From a checkpoint of a small transformer trained on Wikipedia.
Size: 4 heads of 64 (2 for keys and values), MLP 704 SwiGLU.
Each number is 500 + 40 x the weight over the matrix's rms, rounded and kept within 0 to 999. Layers, rows and columns count from 0. Numbers have three digits each.

# down: layer 2 MLP down (transposed), 704x256, rms 0.129, rows 261-291, columns 192-255
# gate: layer 2 MLP gate, 704x256, rms 0.139, rows 262-292, columns 192-255
# up: layer 2 MLP up, 704x256, rms 0.139, rows 262-292, columns 192-255
down261:496467423416482470470517455539433499529543556617554532541425499551464493472495478436454549510483535493348463556480498547500478553445459486433506486474487499470575481502476535505559503490446497
gate262:547495515532514506465469574489477492589447565423457477481497482508523446509483492464461520535467472522588553505477488550450459500494522502567458478467501406526452461440540509551540511444533452
up262:469539509521469522459502525495486451495433507456502565518514447434450481518527460491539596490496515547479502471468486418534472508487437483534542492475476484478493427579479513464457478525470426
down262:466574477509505520419570463488495520485492528527482521521434491448511442561464541605475507456429496586505523456484460554430562492532442481471567528464486498489521493511474564509410486492489519
gate263:492442477483507422397493501559506449438474517453497501552456529493530503420446574435518429456438461443475438548516479467465553489471466531547601500531533540432453527491551476499507546495562597
up263:474532536513478560552509508407500552591493472515455510430495486532425405550583439565516537478552495520532506432500512535608401477470431472436438466481479521563536473565431525502495408489457454
down263:507478433482530479574513471491423556459474474520487498523497442478499547453494558439445552478468515453486500488547533476504471527489483481495503524505455466478508497489460529518528462508414468
gate264:572488554504462486523489536496489486497458509438545441536493541461492437490447579500548454517552472422546516463495503515501498523478450408514448434491410465396539570532567493467431583520460470
up264:513556525466553535537498435527484506495552473501542517566508449416518585483453556509544508446520468447370525495454485554452513522517524554502496371441467393421549555535527503537546565533555546
down264:570507481487595501465585511505487465561518501509469507463559499518507493470474516579566444491552502520463499484545523505465527523472458556431504478543509436534492515540444589452545485486531521
gate265:596466492510473486501544524501503501521538519497473516446518470544521506488475565509488504482483433465591511483424509531463529543600489465498514411462499490587496520499470536459492503542536557
up265:572470488446350479516493533453496471497461402500456559561462471540488472471488486525470523505492462547455437468486494507478516463574514388463440495502525410478491569444547556482431509537546554
down265:528500458492492526468429433508427361510504492460513568493449599537468448451539448488509489527512472485461535468511448567531527416591579426461441501433513484489502505604545520570475471504470501
gate266:455499547490521478487457437521486487450544445519541567471552495484496454503459572526528481538483538648477427453466452370583550525569570578575490543439505498488536471452502530508522546470579456
up266:470497472538491462561513551461466556524510439492476495442560444565553455462514482534408480528559524469578522498525550509509494498427513500483539534523517486527529476512600432518540435478472463
down266:562419518520469518596445460436469570553508428537425513444481535494479415480521471566464553560549507466494544515527492426509435491511525541519492481496533464505516501502541511496483511487545427
gate267:426526573458478507424553537504480474568548500494459477532484539583488514512508434527455487465461480420538511520526516504526491529536546520479466578508487512512455484525479515474524476463523508
up267:519486592456576447549413504505493429506523487468490481474494448519520531526480534511497459499483545451513514376448397500563500481469536541437530482549523514555481561501528493535494478515436505
down267:537509569483540528520495423503458490513506502521485515529475482477562416443421472603542480489490518481502468476532471505507504484462490536545516419432562536525555497542504537516468502413446533
gate268:508553518500509517497497482444554489485545571447457458527524463520568393512502431563482471516502489501504506464516434565549526495527462454487511485479486526531501467476520414500506525495550466
up268:524467470429505499461491500554394439471474503432465497489471490474520481490505518559479506556521517484467519472467445542516479484506539503483547572471459572467427496403553478564538577426418473
down268:494481526533499541425563454434502497496456490510515502480568456546464492539544488516564565533489451482485495413431523505476470416560449432501468476442506577572498482543560440465470475444508457
gate269:522470417520525481467532477483477475503491510463470523499559547473495448471578460507442435428540496441466509499537515511457460482565508471534562494546512532519471532442615519503460492532511536
up269:522501413492497424419447537462422487483504462536498470535472429518494459560514577492524501587516463539522485484505489561455502498509478426485506489532530481488499438465500480567471499449506471
down269:469477519524429444498529518492496487506514496514548495535508517569456556475540454501489476482514467445488530462544506526399512544481585488572531395552434425535425564531515501428500476462545519
gate270:464493509454513508547512509471524512504496452509514494492542527456506459549469512421505438495430480483457548509456533561502498533482503487474486506510434560448528476445548498506483525434457444
up270:508526524512471489476441503514555546475502501393519451490507501504446502400534531468514528496479524520506551554479427467478513502417427567486496428459620433496397506518535464563395489551461499
down270:535521518431464528451485531501402527463518434440506527510526521468457553491467489509536493530501468456497555486439467505565453523486497518445517546490552532426504563403557502511532419489512442
gate271:547447423527523561493529527467490534463449488495530523465473502467504500539489561507536487488532573445544489449556574527524575475498509563476465522446443533488513527448500532573517439485472490
up271:540474453512452487566499582495567458530464554563425502518453421499526509543524530499481462431569546535521505463471540513478426429565496546502467550437551480506525462535494531477466462506463490
down271:467511449541441540475495567496469475542450521562439549508465430501463499455549530516527494503577541544521609507540569466428323523566442561522460550466405475511482552443491488448541489348518569
gate272:492478508523399511535534484470520567587444507492504573475458466559479474567511529480549414532498506529477558465486442470420575491507485511491525525508527493438553531519500563520448470583467444
up272:547568514546508488532479458506475513429540506534497526492543528500504535494415530500479559443500466499530479586488477621530441508489532462499570473493506510513482452481499516492523531534477454
down272:498459512470503536478492534452512536416459476488474440463486512506483490455522536500549535454481490470534530527521503544502542566466497443496439485546432486492566508487446504504446468499505611
gate273:496488495501556494550523514462470493456470550491479543426528533473479506441490502452510438452520567532428491492510451513499527483504475528475502458493503424497505536490471554484568538520469481
up273:544428511507506491552506509486480480477503442436493505429577513454494526500479485481518373447549550572493519477544537484507490431536502493474471530484531432479515515509479544524516474510491493
down273:495452484514603556566509470477532484509554469489520504419508525539517510455528471464479481558532484477467536478542545519545486532481492550470514514503524492478503573493510526537528517499442469
gate274:526555570496494520478549565452486480517501549538473474535349541453507455566568488473518500506435365413523491433553566434543590529477555478503436571425501492525382482470530453566531441487443536
up274:443551490441516558481415481531546445457487446473455514508618529521478525486546510405454495508556469559433492531509593481450485538571470532514567448562387482472510545420558530445543543536469567
down274:503501443483493455492515516511520416485465485588599491547490479466510502619538559512515538513426458404537485521493413525519503493420446470510546416499510560521526550528491481467458460483506509
gate275:491477517552487500554526573465472505481498512553462542471480400446471513445486499467474536404543543468472521514529521557516492490485492463482509464456482485460507459500502539510466561451483427
up275:519496427499468473504547440517467554572476462504494489535537447404495530483562519479500545521515527506462511470474497487473446418448530517470474421427529494521478438485473433457603580461476381
down275:471448433482504471530462496478544520454478515476505443467501465528532519553563464525489507505481547493478526432430582534492476409508528512436503471434537477466528492468455491535484570539483505
gate276:442475501485521523475555522480447426497485480603488515447538517499423428542433485429520503471498528472533511458451525435520527440435477537517530518484522508461483460487446602527542471529484541
up276:485479471529540497555500495496524510461464504513541420497527438483564533421492494490475469532504553530538525473409519569490400564499477565503576508444538513442421535497508508452493463442523520
down276:399543492463485579448495428537505503478459529450467529424447468506515521550580519492417494524488455583520453552545516523484561533497515495475530532478474535515459475439504481477470568472541511
gate277:474514509458530513530529584416529528564465501449380445486416486574530511484476495587490550504567539537505503507504547466439606518534508473518633456451507495475549471557478409467480574410521532
up277:523470545509487525504475552550462586513537501465455405437466551479501498522480580544478510479514502546557549551471481488492483547519518510537507543563491516495461400446627492500531534493555468
down277:472416487497490442499463560470439532531511455432593487490545508488426510572496502579559471472468527519496500512482601454509534517553470495476547538482534410506438495501498471455473418505477491
gate278:450534499518555415536459567499443500518527502498472418471497539520534448540523558619437453541548478507587512474488466514490546477539527497474436487545443526435561567468481497502475488509497475
up278:507477530518486497451484525546460474552540510521517508525445472492452483519557491576476544515446466474487491523469506479483471519473528529515482549593475489459541430469526467541435520517523445
down278:531559466491465555509482507489521497544521489519489515494529521437468486519476536438510570517465550509535476454394520553575505485491465476499540529476452530440486490564536544453501505539499525
gate279:513449461458531543486530511476486472454467507471454584491442583480541507461516551532518497529476479513425536463448527489489528565485520451439481565508553470565518552420546504499440532486493511
up279:493477463428577521566525517507492597484481495565509535543493487548515480479412545413481482453549603486518543517465539448472514506437501440454497469570542479510502424515491534611501444487527534
down279:527469420484535456509462425495472567442450424489425483563542489506508552476434519479518459520540486475478494458496572495512542525554527462382487508560497500518545495517464501593516515521461438
gate280:452469496449477608449472464521433444423517458546527490469505510529552391505493525476567489480487507541469518452605436502408449445501475499548497515504494477454499449367526471526505573526437503
up280:564515522497499539475459476479426457477440547559461491536526494488513543543503465504535505521478487478457437485475536500529477445484490534484535496542470515485547493452556492556541489504475567
down280:496455470458547449469505517595505499506518526554500494583483487494466524552549530470535499429489517508534566518572439572578584540488625437495514513523529540458569480482496573477555427438473475
gate281:509509564503551462486419492493493468573509510484515568459511497468449478459475476470463521507505473491491499515493576497489561499466457498483550586487569519458546484412452484435474493435540453
up281:508516481450478474485546513512530495436516487521459484543478505567525536491537552546536496509480513510529488479493450477497430528507543544497486500501420481566486478576550428545544530498507541
down281:503457486454487500507584493461507492488518434533529493502474590540564419516509563535525512497489536546530512505544581454486459487461519557474451524490474482506474501537566516466505461496469569
gate282:542470505615550538515449530514465523505516496473535469524599540515465530514497471540468546529437488405525484513540478400424524445513555456536442491532506457444475487525494482521567582456499535
up282:543469498515485486508487465505480460572544505476486557489532536502464491499519572628543486453460539439533506459538470496494489539516436468520597543483500523515423529533464519472537508433481456
down282:518537492515544488463488526479587543573502469457534575520549535506451519617501600505421491434490527426547498511518570470479529511551479498562523510501484493517473543522510518576489496457484543
gate283:547459526524542491515496514501547480549458516536517503469502472547419486545489529493500426507493503498424520498437490443514488432475342521519485516576485503468487525527549465485459509521405582
up283:475467504552565509465538485499516498502520501580489531461522493504619502549518533542528482519487540525589502488502461469483553517478476474516450551485512481507490472504448592453474445521443503
down283:485523458453522482531570511472531495531533503495472454458507510574441529511542524481419433489469579450492508482556475500512476470535461504536487529553602545485515511561509446497472497463456529
gate284:423491529515503528497488536504452515458507500502434510471524453485524485450555483514465475506479477545480591478435542530481515435562460506440464400520523509510526438538438475508445478507515520
up284:467501478520509518511507530468440450518498535527413567473462460497507487481616501530485462451484488532477516427498502543467513420538472481477462392513492501491519386527473481537508497499486522
down284:495422553452532471578528546453434495531575534462462590490454434549481353422542503541485553512540457485506438480491470524506544444505495549514516458600460521497459449511397470524425446512523529
gate285:486497426430479533503506469530499534538485459483463505485491551555568483476484504480500474496458511519532486455496515551572497512525532500484485492489537527509510483407540529518536494464507459
up285:475461449429498526534498457563472537505486478442508466497572470507504511467469442566416486500403446474533484484501443504546434438520498551542490502461515525535503445421570487452513510517513491
down285:477526467505477533506452516514488513521500437421435494487506451512499487503520493493418442478508468487458495478465483513506534470534501507553552549475521477470546415514552488578466490468445543
gate286:531420541486517522433544501463465563434510599457533458493461500427483493491521505574510581447522467417512549457470520386405505476440476522431530570583526440501450525491529474511546552474543529
up286:470619492549497489525436479525562499444457442514538535477555584553497545540450496430455435448466564502466547519474449548576468516503555502600449468462494501440525467482500501447515539622539548
down286:525526505534469551524423545459563545450530530513401470509535551544508490510479503457477499462495520499549553500555527566493468497445451444492449555485517473506450469449455545438601463510577476
gate287:460557471489412524561469546492471562541460443559457455444578558480548473472559563502520504506571470444485544488449412485543480491481514542524477467545479539538620499493483434444462462451444496
up287:485486488467477536558453528442524548480460465591438470484504490501536524494519542513510471474563525433558543504442472486609528470516445468472421487491499486526546438488487489432483479500491561
down287:469471445529449503575439498467558523455496447516479503437580534496483540491520538560506464486552434511560498525480520459578487517488538514463531552560468489488479478513485509444477477468457497
gate288:489482485476487450494548442555452551568523518461504494420480491553508459470541438452549448541593458555498482426565455477413502498488555580513571519500505571514533429476454453479497480611502493
up288:518456554467504459512497492550552527413473555551520442547419453493496543531578509556513524494436465472461459500560464450454509559471559581466475553521546624538493521508481507501451503468587555
down288:552492466491500491495482488473493497528558488555524504543498551462442465467541417610491549498506521474501450496576488549512528506441480531552470503412445499503572451546488499560484572498499484
gate289:544548445482450480484452620452459458542494518484491494469499528450507510523543468545522425522530453515535498555551558411465500480479467493503516617527512482538512600474506538571539437447473471
up289:472516458454485473481528495497467454532476551547538518435499520537527509507451484563544520468569516448585494535514515543488473512460487460446481579519477549576448544493530492518476387511466491
down289:512457551498504536415569499547500435492475527456562532510479459467579476569479494469563485457497512516518473540485465457502531523464506494511530545513504471544524518521457515546469482488519516
gate290:506400585515506468527494449495557521545400438471528532485439539540524551491427498479444510445584542482497500448508492479481530529527475472547538505504489437577504491486416525490520505473426567
up290:514517562490531530518488518489503547514488510487473592502550424488510503514574529558587519510441493511489510423481536545513500458485388489474561418501507516459510516489545515492510513554620491
down290:469444515475511543490389544421476529496519536570588475533544469514451510530459481466483458523536509499446532508453508572549530445593467501509538564543532548483545512517457492474539502516524482
gate291:509452528613535515556385563481558514554492432487451565465514462425411528496440542569564508486553460500489449403492455590376477494555507505500459452555448478520535522489480438459452536480476514
up291:483555477572523544425531511451456442464437542528523439398473470542472464577522562515438479449456545516480445535471545420556497484480428449544373505435495507374521513460477496521458510469505443
down291:497490537486504517471445543528492522560472490561513404473561483540553485552522455436489467470537567462538521569528469483494502460482539499473566509489513506479441508447466543429546531464515543
gate292:478434523536396520492534502565491526518514471546491457445471504504557458526536487502461483495479446373517566506531521550522427479538539505486490495503482500482557540479525560517549468472455540
up292:466433516514421558481499563543473490526454517552445438501464466563436453501474468480489510559488548529486524502509411561444494521503500479496487501540496597425489467464459486486511435548430478